Each number is 50 + 15 x the weight over its row's rms, rounded and kept within 0 to 99. Layers, rows and columns count from 0. The size before them is the row's rms in percent of the matrix's.

# o: layer 5 attention output (transposed), 96x96, rms 0.307, rows 12-29,44-61,76-93, columns 0-95
# v: layer 5 attention value, 32x96, rms 0.142, rows 13-30, columns 0-95
o12 093:30 66 55 73 38 65 42 48 50 44 28 63 60 41 60 64 47 26 55 36 30 62 46 55 52 35 40 98 39 30 27 35 49 37 64 08 42 68 34 57 44 58 59 72 44 65 63 62 55 17 73 50 36 58 43 61 73 51 52 53 75 34 68 55 32 50 49 39 68 38 17 46 47 37 51 47 83 44 57 76 52 58 83 46 43 55 54 44 58 54 52 50 46 62 52 53
o44 097:72 65 54 19 64 69 50 40 43 44 58 79 26 60 39 52 89 60 48 54 63 53 31 52 41 38 46 53 73 62 70 50 52 58 33 58 40 37 54 49 40 41 48 21 40 33 64 49 69 63 43 86 49 43 31 54 24 63 46 41 52 49 58 74 37 47 46 57 41 43 88 68 83 78 51 47 81 64 61 49 67 49 40 36 58 41 45 26 61 46 32 34 39 55 40 68
o76 099:20 37 47 29 42 55 53 52 45 67 82 23 70 27 36 24 47 54 65 60 78 49 29 66 31 67 56 42 64 61 63 68 36 45 46 49 45 72 44 79 51 58 37 36 75 74 49 53 66 58 42 34 17 47 82 47 61 49 48 43 51 65 30 45 71 42 61 45 49 52 48 64 44 54 23 46 34 44 20 40 56 58 24 54 51 35 62 45 37 48 47 55 25 21 54 36
v13 096:45 82 80 59 53 37 38 41 65 69 43 45 37 71 39 62 48 46 74 52 71 47 59 55 73 46 50 58 33 54 55 75 50 39 39 44 28 61 47 64 71 48 52 59 65 44 54 77 73 48 22 56 79 42 29 60 68 55 32 38 41 22 57 39 30 57 15 34 57 46 47 56 47 50 86 54 55 51 31 58 30 41 23 46 67 42 38 37 23 38 55 46 58 28 30 48
o13 091:58 34 60 61 51 42 52 51 34 49 72 40 78 67 46 69 61 53 45 32 51 43 29 29 71 09 69 50 70 42 57 44 49 60 47 41 66 64 46 38 30 84 43 63 61 55 43 37 29 76 59 63 43 72 37 28 45 72 73 59 66 33 48 54 65 43 57 38 12 25 59 37 72 44 52 50 30 59 44 35 62 49 40 55 34 29 57 75 54 31 69 56 41 66 35 46
o45 106:68 53 68 41 72 47 38 23 58 65 43 60 24 43 51 32 30 66 41 45 42 48 47 53 43 51 40 48 51 54 29 53 56 21 42 41 51 43 55 47 58 65 95 78 56 52 82 74 52 62 45 73 65 25 54 56 47 50 29 48 30 28 72 51 32 60 26 53 44 46 61 48 45 32 76 54 43 10 54 55 45 38 41 40 28 62 14 52 74 42 52 61 59 35 45 51
o77 112:41 66 31 55 29 64 50 50 38 52 25 41 56 55 54 55 48 31 58 72 56 47 59 50 57 65 58 46 47 46 45 65 39 65 50 70 60 54 61 40 42 22 49 14 54 65 36 22 73 43 32 52 51 85 41 50 65 74 51 47 41 50 49 55 53 50 51 48 92 34 39 51 57 31 27 58 49 88 52 66 52 79 51 53 75 55 66 33 52 83 39 45 85 38 50 27
v14 095:26 63 77 51 70 75 25 56 64 73 50 38 37 61 36 64 40 37 39 52 76 39 59 32 45 72 52 19 62 34 27 62 40 44 73 48 68 22 49 30 60 37 52 48 44 77 48 31 44 34 26 41 44 42 37 56 44 56 58 45 36 41 72 37 69 80 53 47 19 55 64 39 62 23 70 46 64 35 48 42 60 36 38 67 41 68 30 48 47 33 64 40 64 42 43 44
o14 095:61 45 23 67 59 34 52 56 34 42 26 58 54 52 57 69 64 57 41 56 59 83 66 60 67 13 38 49 27 44 55 32 38 41 49 46 40 43 49 77 46 44 63 43 36 54 54 40 15 34 29 62 54 62 34 33 50 36 33 66 22 35 41 64 52 40 57 72 55 61 65 77 39 68 31 64 31 49 46 60 39 48 44 73 71 58 81 63 44 73 47 51 43 73 53 83
o46 108:51 40 56 41 39 74 37 54 73 57 65 31 46 58 73 70 47 41 48 42 44 21 43 46 37 57 45 34 68 58 32 43 26 51 39 46 64 61 70 26 55 56 55 79 53 53 43 31 71 31 45 45 77 47 57 41 53 40 63 52 76 49 91 50 59 36 41 48 60 45 56 43 60 34 28 38 56 64 53 26 39 59 31 28 25 75 23 65 34 47 47 32 90 53 42 31
o78 097:54 74 63 44 65 30 43 41 26 56 44 35 52 49 58 49 25 69 55 51 64 53 47 64 48 67 66 69 45 67 75 52 71 29 54 36 44 51 26 69 24 47 44 25 58 40 77 63 18 68 76 34 27 34 61 42 62 51 45 59 62 35 22 71 48 67 38 43 44 51 46 52 40 40 57 69 30 84 43 65 51 62 53 50 60 28 75 30 62 51 48 39 47 24 67 38
v15 095:37 68 43 61 61 58 39 52 59 44 69 33 39 50 47 34 26 44 41 44 63 34 67 79 70 60 43 67 54 44 42 64 48 29 70 54 36 40 51 61 49 77 51 53 45 73 56 48 28 40 53 52 45 65 41 25 41 70 83 44 87 48 27 62 50 44 51 24 30 36 36 11 52 59 52 53 51 76 71 48 74 41 47 26 45 71 82 32 54 46 58 38 29 51 45 38
o15 094:45 50 47 30 38 45 39 45 40 51 40 49 48 52 62 62 62 38 52 86 30 65 49 34 41 54 71 69 48 67 47 59 38 66 46 54 72 79 17 67 83 38 59 40 54 42 74 40 32 52 44 43 34 20 60 63 21 60 47 44 40 66 45 43 77 65 34 33 42 49 54 44 68 61 34 18 36 29 42 55 31 67 54 78 48 27 54 24 61 49 39 61 33 38 47 71
o47 112:29 60 27 51 53 53 41 40 37 44 51 21 71 39 54 49 41 58 58 40 52 41 26 59 42 69 52 55 45 58 56 47 38 53 60 60 50 72 52 45 49 68 43 59 68 47 33 49 39 44 65 63 59 67 26 22 78 42 51 38 87 31 43 71 47 65 68 59 23 49 61 48 37 54 64 47 34 55 67 99 75 46 48 33 24 96 57 58 48 67 34 53 51 44 54 45
o79 095:21 47 56 72 54 27 34 56 38 52 56 58 23 81 43 43 69 71 51 46 74 39 60 33 46 46 48 24 61 38 67 55 37 36 57 60 23 49 68 37 36 19 40 52 66 55 35 55 75 57 43 41 54 48 31 45 49 43 43 63 53 34 72 35 72 30 43 67 66 60 19 65 30 33 61 67 51 28 45 59 40 56 32 34 61 15 67 43 65 42 70 37 64 50 55 34
v16 107:38 38 39 68 67 49 35 65 34 55 56 43 55 42 45 50 49 70 51 43 53 50 66 47 44 50 57 41 54 44 31 72 43 48 23 34 48 51 44 55 49 65 53 66 78 26 68 64 38 35 49 25 36 50 78 50 48 50 09 38 35 45 83 61 59 46 53 37 62 20 31 79 38 11 12 53 46 50 41 49 26 54 45 27 57 51 54 18 56 69 38 31 52 40 55 63
o16 085:81 47 50 53 64 60 29 20 34 38 53 36 47 68 19 43 34 56 63 24 33 39 35 69 25 33 43 28 21 60 61 35 43 30 56 40 29 52 45 38 51 35 61 30 41 73 22 60 62 54 52 57 68 44 50 45 69 54 58 41 83 44 65 53 35 60 51 50 48 62 57 63 64 50 64 37 69 56 58 57 28 39 43 41 33 47 64 97 35 63 60 68 39 63 47 41
o48 110:40 60 64 33 37 85 48 33 57 40 38 57 61 66 53 23 84 49 76 63 54 67 36 38 57 68 62 68 77 38 79 51 63 58 49 41 69 51 44 64 57 62 62 35 56 55 65 57 49 43 53 28 44 21 29 36 61 70 50 08 67 56 26 59 47 56 50 72 61 43 42 57 70 43 25 60 36 52 39 39 48 49 60 57 77 71 46 34 68 55 41 29 68 38 65 47
o80 106:58 33 42 65 34 57 71 64 56 44 23 49 36 25 66 60 54 74 53 39 65 35 43 42 78 35 41 70 47 31 45 35 26 54 31 72 47 28 52 40 04 70 52 65 51 50 84 45 69 41 47 63 49 77 52 56 37 58 60 63 55 50 57 58 50 33 37 62 42 49 56 24 54 78 78 48 59 50 49 67 43 47 50 37 69 42 52 30 52 41 31 39 54 53 17 76
v17 107:40 33 53 35 67 21 56 50 35 35 46 44 47 75 30 48 49 42 61 56 51 53 46 32 60 39 73 50 23 53 28 44 53 51 70 81 55 33 29 52 44 27 74 65 64 55 72 62 50 37 43 52 35 40 52 51 47 41 25 71 66 60 38 93 66 39 50 34 69 35 63 56 64 67 79 48 37 43 14 50 72 31 46 63 50 33 51 69 52 53 69 52 35 42 25 66
o17 097:42 40 36 38 53 81 45 63 74 49 59 75 57 58 31 37 66 53 42 63 38 67 47 58 30 37 52 45 60 22 56 42 31 68 49 54 43 43 52 58 44 54 38 52 57 62 48 05 53 81 52 44 62 30 52 44 64 60 54 61 04 35 50 49 23 34 68 64 47 44 54 58 35 45 30 39 37 43 50 44 52 30 80 39 15 51 73 57 41 47 47 30 75 44 70 35
o49 109:46 67 40 38 47 20 68 58 48 48 44 73 26 36 66 65 58 45 17 64 46 26 31 61 56 71 45 34 24 90 62 34 51 31 59 54 50 80 62 51 52 34 58 39 57 39 65 68 63 78 65 37 57 46 57 48 37 52 25 55 75 33 79 30 53 76 42 40 47 61 38 60 15 55 54 42 65 40 52 28 73 49 52 45 57 60 46 54 58 61 64 65 35 48 46 48
o81 092:86 57 42 63 58 38 56 37 20 39 34 48 70 33 42 21 40 64 45 43 49 43 62 50 53 46 60 68 48 70 55 58 50 41 40 69 63 45 48 25 29 59 40 52 44 29 71 80 55 21 91 52 48 65 39 81 42 60 49 27 72 46 55 42 47 57 30 51 39 46 54 58 79 63 69 72 74 58 40 82 52 37 47 48 63 33 49 33 43 35 47 28 61 45 49 61
v18 097:51 57 45 30 33 31 50 68 37 34 69 61 25 53 30 47 73 68 33 42 53 30 35 49 73 46 51 67 66 48 54 31 71 46 41 58 16 39 60 56 42 49 51 34 26 68 56 81 34 67 36 35 32 60 26 42 24 46 45 12 38 48 46 31 80 59 34 36 64 41 60 64 67 38 24 74 50 64 53 34 50 67 41 41 47 46 52 47 45 40 67 76 42 50 58 43
o18 095:64 64 62 70 54 60 52 25 59 57 57 34 65 40 66 64 52 36 75 02 41 37 58 30 46 67 29 11 38 45 52 54 56 46 44 63 37 46 36 30 47 81 79 58 56 48 50 59 48 43 65 57 71 42 57 57 52 39 42 39 65 55 33 55 37 51 62 46 48 65 51 21 46 69 58 56 55 42 59 46 24 35 55 72 42 52 20 40 27 64 49 70 57 26 55 87
o50 103:52 70 68 28 72 42 40 41 32 59 67 75 46 47 51 56 67 68 42 46 47 58 44 65 46 36 39 75 58 34 35 73 79 49 50 65 34 46 73 52 33 52 11 51 61 49 34 53 51 87 20 25 67 48 61 63 48 43 70 35 65 41 67 41 54 37 41 57 72 64 36 48 51 31 54 47 45 58 34 57 70 78 45 26 57 33 51 46 74 57 70 49 27 55 26 45
o82 099:31 23 58 60 15 64 47 66 49 57 57 36 67 61 62 47 49 49 54 52 57 31 55 56 42 45 72 45 65 74 61 59 49 29 60 63 39 79 38 70 32 47 44 63 38 79 47 29 46 30 78 54 42 62 53 32 57 67 61 70 57 68 50 59 57 58 61 65 20 30 53 67 24 68 48 26 41 74 55 32 19 65 59 52 51 67 60 67 42 47 45 37 25 57 58 23
v19 105:25 70 38 47 77 38 68 49 53 48 69 38 61 58 45 48 74 54 71 53 53 74 41 74 59 51 30 35 39 13 62 40 34 79 44 32 45 32 65 63 52 75 48 66 68 52 73 41 36 52 73 51 35 40 40 72 36 56 39 53 41 71 49 31 49 61 52 39 27 84 35 47 50 33 50 36 29 32 54 24 58 64 72 68 39 57 52 58 46 55 26 49 65 60 45 30
o19 101:66 47 36 64 41 99 65 63 60 43 73 31 28 49 40 61 63 49 27 64 44 49 59 44 32 55 79 47 34 45 30 58 29 54 50 60 86 48 56 50 42 50 51 22 36 22 52 57 48 42 42 63 46 53 43 43 44 44 63 66 19 53 41 53 39 50 65 51 74 31 61 42 28 72 64 45 44 54 52 28 79 48 73 57 73 36 54 70 39 50 53 54 60 35 69 40
o51 119:24 42 61 46 48 46 49 18 44 41 55 77 64 54 64 41 57 61 65 35 60 43 60 63 63 47 42 66 67 66 43 50 74 60 73 64 38 22 51 42 47 71 50 72 42 73 32 18 38 27 76 67 56 53 42 54 63 53 62 50 49 47 36 45 41 69 60 70 34 63 69 39 64 31 57 68 98 67 68 64 48 68 74 39 55 63 63 71 56 58 37 71 54 59 51 44
o83 090:43 51 47 68 39 39 48 61 64 44 63 40 69 40 55 56 54 29 56 29 56 30 57 60 59 53 49 36 47 37 76 53 47 42 64 55 37 58 57 46 76 44 67 34 42 63 60 78 58 49 51 49 48 76 66 82 55 67 40 33 55 24 63 53 59 47 41 32 30 51 37 39 67 58 45 37 29 63 29 82 55 51 11 57 15 50 55 22 25 47 14 51 44 81 35 44
v20 104:29 50 36 69 73 44 58 67 69 68 37 74 50 42 72 30 59 54 68 38 39 29 47 55 72 59 42 40 44 37 44 11 38 43 47 25 47 60 38 52 19 59 31 66 59 52 53 54 35 68 93 61 51 43 72 58 52 22 50 55 39 40 63 36 37 44 65 43 30 52 30 34 32 43 52 24 62 33 77 30 45 47 58 51 54 29 42 51 57 75 71 61 39 46 49 38
o20 096:42 47 36 63 55 54 36 40 57 27 71 25 49 69 63 50 41 80 46 46 41 84 58 31 40 61 57 55 69 33 63 59 14 64 39 71 39 61 34 74 66 48 64 53 47 50 27 31 43 46 19 53 62 63 26 52 70 38 36 47 43 47 65 55 46 45 32 68 27 52 64 44 56 68 38 68 30 67 42 71 58 45 58 27 58 45 23 76 74 45 51 31 42 44 28 57
o52 103:35 55 38 58 73 60 81 63 27 41 49 43 63 55 48 49 55 59 34 51 39 40 64 44 46 58 60 60 60 40 54 13 59 69 54 29 65 33 49 37 55 82 63 50 27 49 57 43 28 36 72 60 52 51 36 53 48 26 46 59 53 46 13 55 41 78 65 40 57 40 50 20 39 51 30 40 74 71 75 30 66 48 53 52 77 13 38 47 49 18 44 54 45 62 51 59
o84 089:86 35 74 44 45 60 31 46 45 61 41 62 29 50 57 59 36 60 70 28 58 40 43 40 52 50 52 33 42 76 40 66 57 47 83 75 78 69 23 20 58 55 58 39 52 37 59 39 43 37 47 55 57 61 48 38 60 54 65 59 75 74 30 40 77 45 75 63 44 63 66 48 69 53 29 47 52 34 50 27 54 69 43 73 73 41 54 60 08 51 55 45 69 43 52 50
v21 098:30 55 43 59 51 35 44 59 55 50 48 60 61 46 42 41 99 71 65 53 59 59 30 30 80 32 74 66 54 66 24 56 79 50 60 60 65 42 33 48 31 45 49 25 49 63 76 52 33 76 55 41 60 54 50 76 43 52 71 41 52 64 39 56 53 49 61 61 47 42 35 39 31 38 57 32 58 69 75 42 61 74 69 55 59 61 38 64 21 38 33 39 43 76 54 46
o21 106:63 67 66 33 20 59 47 54 53 24 60 44 58 53 62 36 47 47 21 75 40 60 44 48 33 65 59 47 41 26 66 50 30 57 37 87 78 45 73 49 69 50 28 53 45 55 17 64 64 31 30 37 48 44 21 40 56 39 50 43 44 61 42 40 69 65 56 41 57 64 35 67 58 54 40 74 41 37 33 66 61 68 42 43 27 43 53 38 64 45 42 79 72 45 54 81
o53 103:44 51 55 53 86 53 64 62 58 60 60 63 41 46 62 46 74 68 41 35 65 46 50 60 69 43 43 68 37 75 26 67 76 45 55 49 58 24 28 21 46 54 55 28 61 48 61 33 11 44 71 34 43 46 64 78 30 70 74 56 54 41 55 78 59 48 34 39 46 50 58 35 48 59 61 30 38 58 58 42 65 87 74 54 66 47 59 38 61 55 46 40 37 54 42 22
o85 094:38 47 37 61 24 34 33 32 41 67 55 49 04 46 56 43 35 35 88 51 44 20 59 45 55 65 68 53 56 77 39 69 63 17 54 29 25 63 52 74 64 30 50 76 51 61 46 43 53 58 29 68 38 42 65 41 31 50 62 58 64 81 48 60 38 35 43 46 33 65 56 44 59 59 70 59 45 65 61 44 59 62 38 47 84 54 39 60 42 55 63 49 60 48 32 52
v22 088:66 60 50 39 27 33 53 43 37 36 44 33 38 57 50 32 48 59 39 40 86 32 48 50 63 17 72 29 62 72 40 50 43 60 53 31 28 58 56 57 62 32 50 19 49 48 50 76 21 61 53 84 31 55 63 58 55 19 41 41 33 47 41 76 58 69 54 52 57 70 63 73 52 56 60 36 35 23 59 25 44 46 39 45 39 45 40 58 36 46 36 24 64 59 35 67
o22 094:64 25 87 29 43 63 66 34 39 72 59 58 72 56 31 42 52 73 56 39 42 61 55 74 37 49 52 62 45 66 31 05 71 44 53 58 40 51 52 51 39 69 56 83 43 55 56 52 56 42 34 51 67 71 67 66 40 72 39 33 46 57 39 21 62 42 53 46 40 41 48 38 63 63 47 38 71 55 51 66 24 34 56 30 38 59 80 54 55 34 62 46 67 22 64 50
o54 103:43 18 45 59 65 53 54 45 76 47 66 39 32 70 53 63 46 64 53 28 59 46 73 64 68 44 46 38 46 73 47 86 31 40 43 38 43 43 75 48 44 64 26 60 54 53 61 39 34 55 67 67 55 52 78 57 28 43 64 57 75 38 63 63 54 37 40 55 46 86 56 57 49 52 71 37 41 43 47 30 36 29 35 47 94 21 64 48 45 62 36 36 40 48 54 78
o86 078:71 30 34 43 59 65 37 53 43 41 34 63 42 51 58 56 68 18 51 52 06 40 40 12 66 43 53 44 58 19 65 68 35 78 37 76 64 56 24 50 43 33 50 43 71 55 53 54 79 56 64 48 67 36 35 27 48 66 71 39 66 36 42 55 30 38 36 52 59 44 53 57 71 48 35 55 50 48 36 34 67 50 60 59 33 40 43 37 41 50 53 80 62 42 50 74
v23 089:57 37 65 47 26 53 51 48 66 49 44 43 47 65 35 76 47 47 68 49 67 47 46 38 60 50 78 56 44 63 54 41 65 69 45 62 22 45 59 38 38 32 12 66 19 76 31 33 33 45 43 42 48 14 46 48 39 55 65 47 66 84 75 44 47 68 44 56 62 52 31 69 43 61 35 64 57 54 29 43 54 60 46 06 57 54 30 56 62 70 29 56 49 57 42 69
o23 088:47 74 56 62 42 63 55 69 51 58 61 58 78 33 50 43 65 46 41 43 38 70 43 60 37 65 27 39 51 60 39 44 56 48 39 55 43 57 54 57 44 57 41 30 66 25 39 39 28 78 58 49 40 53 46 69 36 69 41 65 71 49 38 50 67 19 28 32 88 26 30 60 38 52 70 51 69 59 23 47 65 41 58 56 69 92 49 76 62 50 21 48 61 64 59 67
o55 094:36 28 70 63 24 47 50 40 65 57 55 47 48 64 37 60 43 53 79 58 48 77 37 47 40 41 45 56 14 36 73 45 62 55 22 46 32 46 50 77 26 60 50 67 56 47 80 83 39 62 50 62 52 40 19 23 52 32 34 46 54 66 60 43 27 51 59 19 26 57 64 65 51 51 52 16 33 45 37 34 46 40 50 31 49 80 56 45 51 59 50 48 41 59 42 35
o87 096:42 40 52 26 44 47 23 44 53 38 71 58 58 36 58 32 44 40 35 67 55 41 43 55 69 46 82 62 45 59 47 41 69 35 69 51 61 49 28 64 58 73 35 45 80 78 37 26 64 51 73 47 62 75 84 38 31 62 77 65 52 43 57 65 48 54 67 81 37 60 48 47 72 45 36 31 57 65 70 56 42 43 64 41 48 39 74 55 58 46 68 78 39 35 60 28
v24 102:60 45 68 52 63 48 50 27 40 56 17 37 50 66 45 54 46 65 28 49 46 64 25 78 52 21 43 69 62 55 58 20 77 49 55 38 82 65 38 56 46 39 35 39 30 43 61 45 56 38 44 35 56 19 30 50 71 23 59 31 20 62 23 48 36 54 64 51 31 46 41 54 40 38 47 40 40 38 52 67 34 30 60 51 58 55 42 59 32 24 48 43 69 36 65 78
o24 098:45 38 06 39 50 65 56 49 49 39 55 38 51 62 47 21 53 45 62 62 73 56 43 58 61 69 84 51 53 62 66 54 44 66 39 47 45 41 83 61 60 49 47 67 41 36 52 45 44 28 38 64 40 43 37 60 39 58 52 50 51 74 11 32 39 50 08 28 43 58 48 38 42 31 54 81 42 68 54 55 53 58 87 24 56 39 29 63 71 67 56 64 56 63 47 44
o56 112:57 72 94 60 61 41 73 58 52 76 47 55 59 67 41 71 55 78 35 58 36 51 66 67 42 45 47 42 51 34 49 57 55 66 52 47 60 66 29 60 44 60 64 54 49 59 31 56 43 66 44 40 53 51 64 73 38 59 43 37 64 35 70 30 59 40 30 72 57 56 37 52 45 67 54 30 56 41 38 18 34 52 15 67 39 33 51 56 29 03 57 25 70 43 50 65
o88 093:40 52 70 85 56 72 51 63 47 57 76 61 51 37 56 55 47 26 29 57 64 54 59 71 46 42 21 54 49 45 12 66 35 62 47 29 30 60 42 50 56 62 52 57 48 49 58 20 74 46 44 55 42 72 46 46 39 60 61 71 73 34 93 66 65 46 59 33 33 40 55 42 58 61 59 45 43 48 48 65 52 69 26 56 25 49 84 43 61 83 51 44 58 62 52 59
v25 096:63 39 44 71 32 42 46 49 34 29 39 70 41 53 62 34 08 26 54 52 61 66 30 56 46 37 69 42 72 51 57 83 36 59 57 59 65 53 45 74 81 77 38 46 49 59 65 38 42 43 50 44 47 45 40 32 51 51 46 59 62 52 39 33 54 86 45 47 54 43 07 58 21 60 49 44 72 51 40 38 36 51 67 73 62 36 46 61 53 46 38 85 46 48 57 26
o25 094:47 70 49 46 55 52 37 54 60 81 59 25 52 63 52 80 32 63 42 54 68 64 56 64 29 53 47 25 48 63 36 52 43 67 33 30 71 34 53 54 52 57 72 60 65 43 37 45 69 59 45 69 19 75 66 58 21 19 35 55 60 55 61 85 69 32 68 49 37 27 51 53 51 33 33 41 42 45 41 58 75 64 44 36 32 44 39 41 47 29 43 60 34 83 50 56
o57 093:24 39 43 49 29 43 46 65 30 45 51 57 48 73 75 49 41 67 32 67 46 56 39 77 63 54 43 78 46 41 52 64 47 59 65 67 66 51 57 71 52 52 42 51 43 62 43 62 80 50 61 61 07 52 33 52 43 58 50 39 60 32 23 41 56 60 50 65 33 73 36 66 32 35 32 61 71 55 26 26 37 55 74 76 46 54 65 59 72 55 85 47 46 40 26 41
o89 106:58 53 59 59 49 33 59 69 42 21 39 66 59 52 50 53 72 21 53 17 62 73 68 33 83 53 63 56 62 45 39 58 74 54 42 53 43 37 28 59 38 61 29 59 53 46 49 56 33 58 44 40 64 81 74 37 67 68 74 53 40 47 31 36 26 45 25 54 69 80 35 49 60 37 45 61 42 48 44 52 46 68 13 78 49 69 50 28 35 59 41 40 47 47 59 65
v26 098:43 48 81 65 30 49 35 64 33 58 28 63 54 80 52 43 69 27 56 37 37 44 54 31 49 36 47 34 78 55 39 77 59 67 29 55 30 19 45 53 35 77 48 39 48 58 41 46 58 18 38 47 55 46 70 53 54 48 55 53 67 55 34 67 87 58 52 75 64 58 36 40 41 49 48 69 60 44 73 55 62 83 59 36 59 58 74 55 63 31 45 33 52 62 25 46
o26 097:26 23 45 42 11 73 48 12 74 63 57 52 50 38 68 49 44 37 50 45 61 45 41 51 49 47 62 47 40 39 57 43 42 51 60 93 53 49 52 61 56 28 38 52 68 61 59 36 39 53 27 40 11 61 54 48 61 41 31 59 58 58 31 24 25 52 50 68 45 21 43 43 62 54 48 34 44 51 37 19 37 53 36 46 34 51 45 60 50 70 63 50 88 50 38 66
o58 103:41 41 75 55 25 67 58 67 50 78 69 59 50 68 33 70 66 46 63 51 39 61 42 30 54 42 60 47 51 44 51 31 46 31 26 47 35 35 62 53 15 52 27 62 44 15 34 53 57 62 36 43 46 33 27 46 32 40 63 35 56 73 61 73 41 41 47 46 71 39 56 30 50 63 47 51 32 32 44 75 77 74 54 56 65 47 67 37 50 47 78 63 48 63 15 68
o90 106:70 71 48 71 80 21 44 64 38 32 45 67 34 60 30 38 61 69 40 56 65 66 45 46 47 64 41 63 45 63 24 45 50 44 40 26 55 61 34 43 34 30 56 53 15 65 67 67 36 62 61 66 78 33 43 66 59 65 71 52 12 63 54 45 44 40 11 48 43 61 62 63 59 36 61 57 48 56 64 68 35 37 55 56 44 44 58 59 31 45 57 48 46 35 80 35
v27 099:35 59 52 39 70 48 22 41 60 72 50 64 55 50 37 10 45 58 48 86 44 34 41 80 26 62 45 62 43 38 58 70 59 41 57 70 37 47 58 67 54 38 17 38 42 54 53 52 38 58 63 49 46 58 73 09 37 22 25 46 56 44 40 57 69 47 39 31 50 55 58 63 47 40 26 56 18 51 64 51 64 34 64 42 35 56 58 62 33 52 23 57 49 23 54 58
o27 089:18 40 24 68 39 54 60 20 43 50 56 44 53 44 67 49 38 61 74 51 42 36 44 25 58 18 50 71 44 37 52 44 50 28 51 40 50 19 71 39 36 50 60 23 40 24 56 57 44 57 49 60 22 44 27 62 78 54 39 51 61 53 36 52 72 37 51 60 48 52 49 54 77 72 69 29 56 37 64 55 38 28 16 47 40 41 44 21 51 43 76 45 72 63 53 55
o59 103:68 36 62 44 67 34 33 64 41 32 51 62 41 52 55 40 54 24 59 28 64 44 39 71 56 69 49 53 53 43 94 69 51 64 36 64 40 62 53 58 25 67 43 59 40 95 44 60 66 42 76 53 53 57 45 29 34 64 32 45 85 33 52 29 50 68 35 75 35 54 39 33 60 44 62 62 61 86 51 49 61 72 56 54 50 54 39 69 35 52 43 47 37 38 54 70
o91 109:20 55 58 47 37 47 47 33 53 75 56 60 51 40 43 61 54 38 23 59 39 60 44 48 43 54 73 32 69 64 37 54 45 41 43 47 61 83 38 45 49 45 37 60 49 30 65 17 48 66 37 42 72 52 32 55 61 01 58 52 43 47 70 63 64 62 47 79 65 52 57 71 92 44 54 62 43 26 49 51 43 22 63 34 68 49 54 40 81 37 60 56 29 48 47 55
v28 105:66 36 63 31 25 42 47 69 27 76 45 40 61 37 47 76 61 46 31 85 63 62 36 32 57 39 58 33 43 48 33 62 56 20 41 60 36 55 54 38 71 25 45 38 47 40 53 41 38 52 59 39 51 62 64 35 54 58 49 54 63 39 19 52 65 67 75 48 64 46 27 26 67 59 55 49 40 38 41 57 37 41 36 74 37 35 66 30 36 39 22 49 73 62 66 85
o28 089:43 57 33 66 77 49 54 38 53 36 28 37 79 61 57 50 48 29 61 66 16 57 55 31 61 37 53 72 49 70 56 70 62 63 83 12 43 30 62 70 80 43 61 43 59 60 50 43 60 39 53 49 50 42 28 49 64 46 75 56 65 63 31 56 35 45 48 30 53 62 60 62 45 56 33 28 51 48 53 62 54 57 79 66 38 51 45 62 66 30 43 50 36 56 41 06
o60 115:50 43 67 49 50 36 43 56 64 54 65 47 17 51 81 61 45 32 53 78 59 48 51 41 40 74 21 32 51 45 39 81 46 67 40 55 21 72 45 52 47 34 36 53 47 45 65 36 42 47 40 46 54 31 55 45 31 38 73 51 49 63 59 59 56 54 29 40 54 60 26 54 71 49 58 43 70 60 12 06 50 63 21 50 63 48 62 35 56 72 29 50 33 38 47 77
o92 103:77 76 56 53 53 70 68 70 59 54 62 50 59 51 45 32 61 46 64 27 56 63 54 39 78 35 44 50 52 25 54 32 43 53 45 72 56 29 62 29 34 71 71 54 51 45 42 77 48 47 40 52 59 60 44 39 41 52 16 56 14 24 74 42 59 37 09 51 42 40 65 31 35 25 50 69 26 36 65 37 57 42 63 60 73 47 37 55 37 56 52 66 58 68 57 57
v29 092:56 43 41 56 16 40 34 53 51 27 46 37 71 39 55 32 50 65 53 60 73 87 41 61 48 46 68 36 97 25 47 69 31 42 62 35 78 37 76 33 20 49 54 48 81 69 41 62 44 25 67 26 37 53 50 67 44 43 42 70 70 51 58 55 46 34 40 38 57 44 42 54 61 49 25 64 62 42 60 69 43 52 46 48 32 56 49 58 35 46 33 44 58 37 58 35
o29 090:06 40 29 54 42 65 33 34 60 81 50 32 11 42 46 54 40 43 47 51 42 09 45 35 45 47 53 49 29 31 38 48 60 61 50 47 44 65 44 49 58 23 42 43 61 49 30 31 42 63 42 71 50 53 43 49 48 43 74 48 30 62 48 26 39 83 74 54 29 35 36 68 60 52 80 34 44 45 64 62 74 50 31 50 60 48 57 42 30 76 53 48 51 46 68 56
o61 103:48 58 63 47 41 80 76 58 56 27 68 31 56 36 54 24 62 54 66 49 62 71 35 68 39 54 56 52 68 54 51 49 43 49 57 24 64 13 38 43 37 60 40 45 59 76 53 59 62 19 48 32 74 49 68 34 52 47 47 57 47 47 60 57 10 40 44 54 52 57 44 56 47 56 08 26 45 52 68 69 10 48 47 29 51 45 35 60 61 43 37 64 37 68 58 34
o93 104:75 54 54 40 46 10 43 61 45 24 41 64 25 66 42 33 51 39 38 49 53 65 47 50 58 60 58 36 55 64 74 56 83 51 47 29 57 54 58 86 58 54 74 62 35 46 57 91 44 55 50 46 35 49 49 43 36 67 69 40 60 30 56 37 67 61 32 67 30 71 43 41 47 27 54 61 47 44 32 27 64 53 64 37 52 58 54 35 50 37 86 59 52 52 75 76
v30 109:77 46 53 43 37 30 43 57 38 42 43 53 54 48 22 52 36 73 10 43 75 51 42 47 55 47 27 74 78 34 58 55 25 19 50 77 41 50 65 48 27 05 39 44 59 58 40 46 56 86 35 42 33 43 74 42 47 55 55 56 42 59 52 57 57 46 48 31 49 44 54 66 46 38 57 51 75 37 63 59 56 54 40 69 65 44 48 35 25 64 39 38 59 51 27 75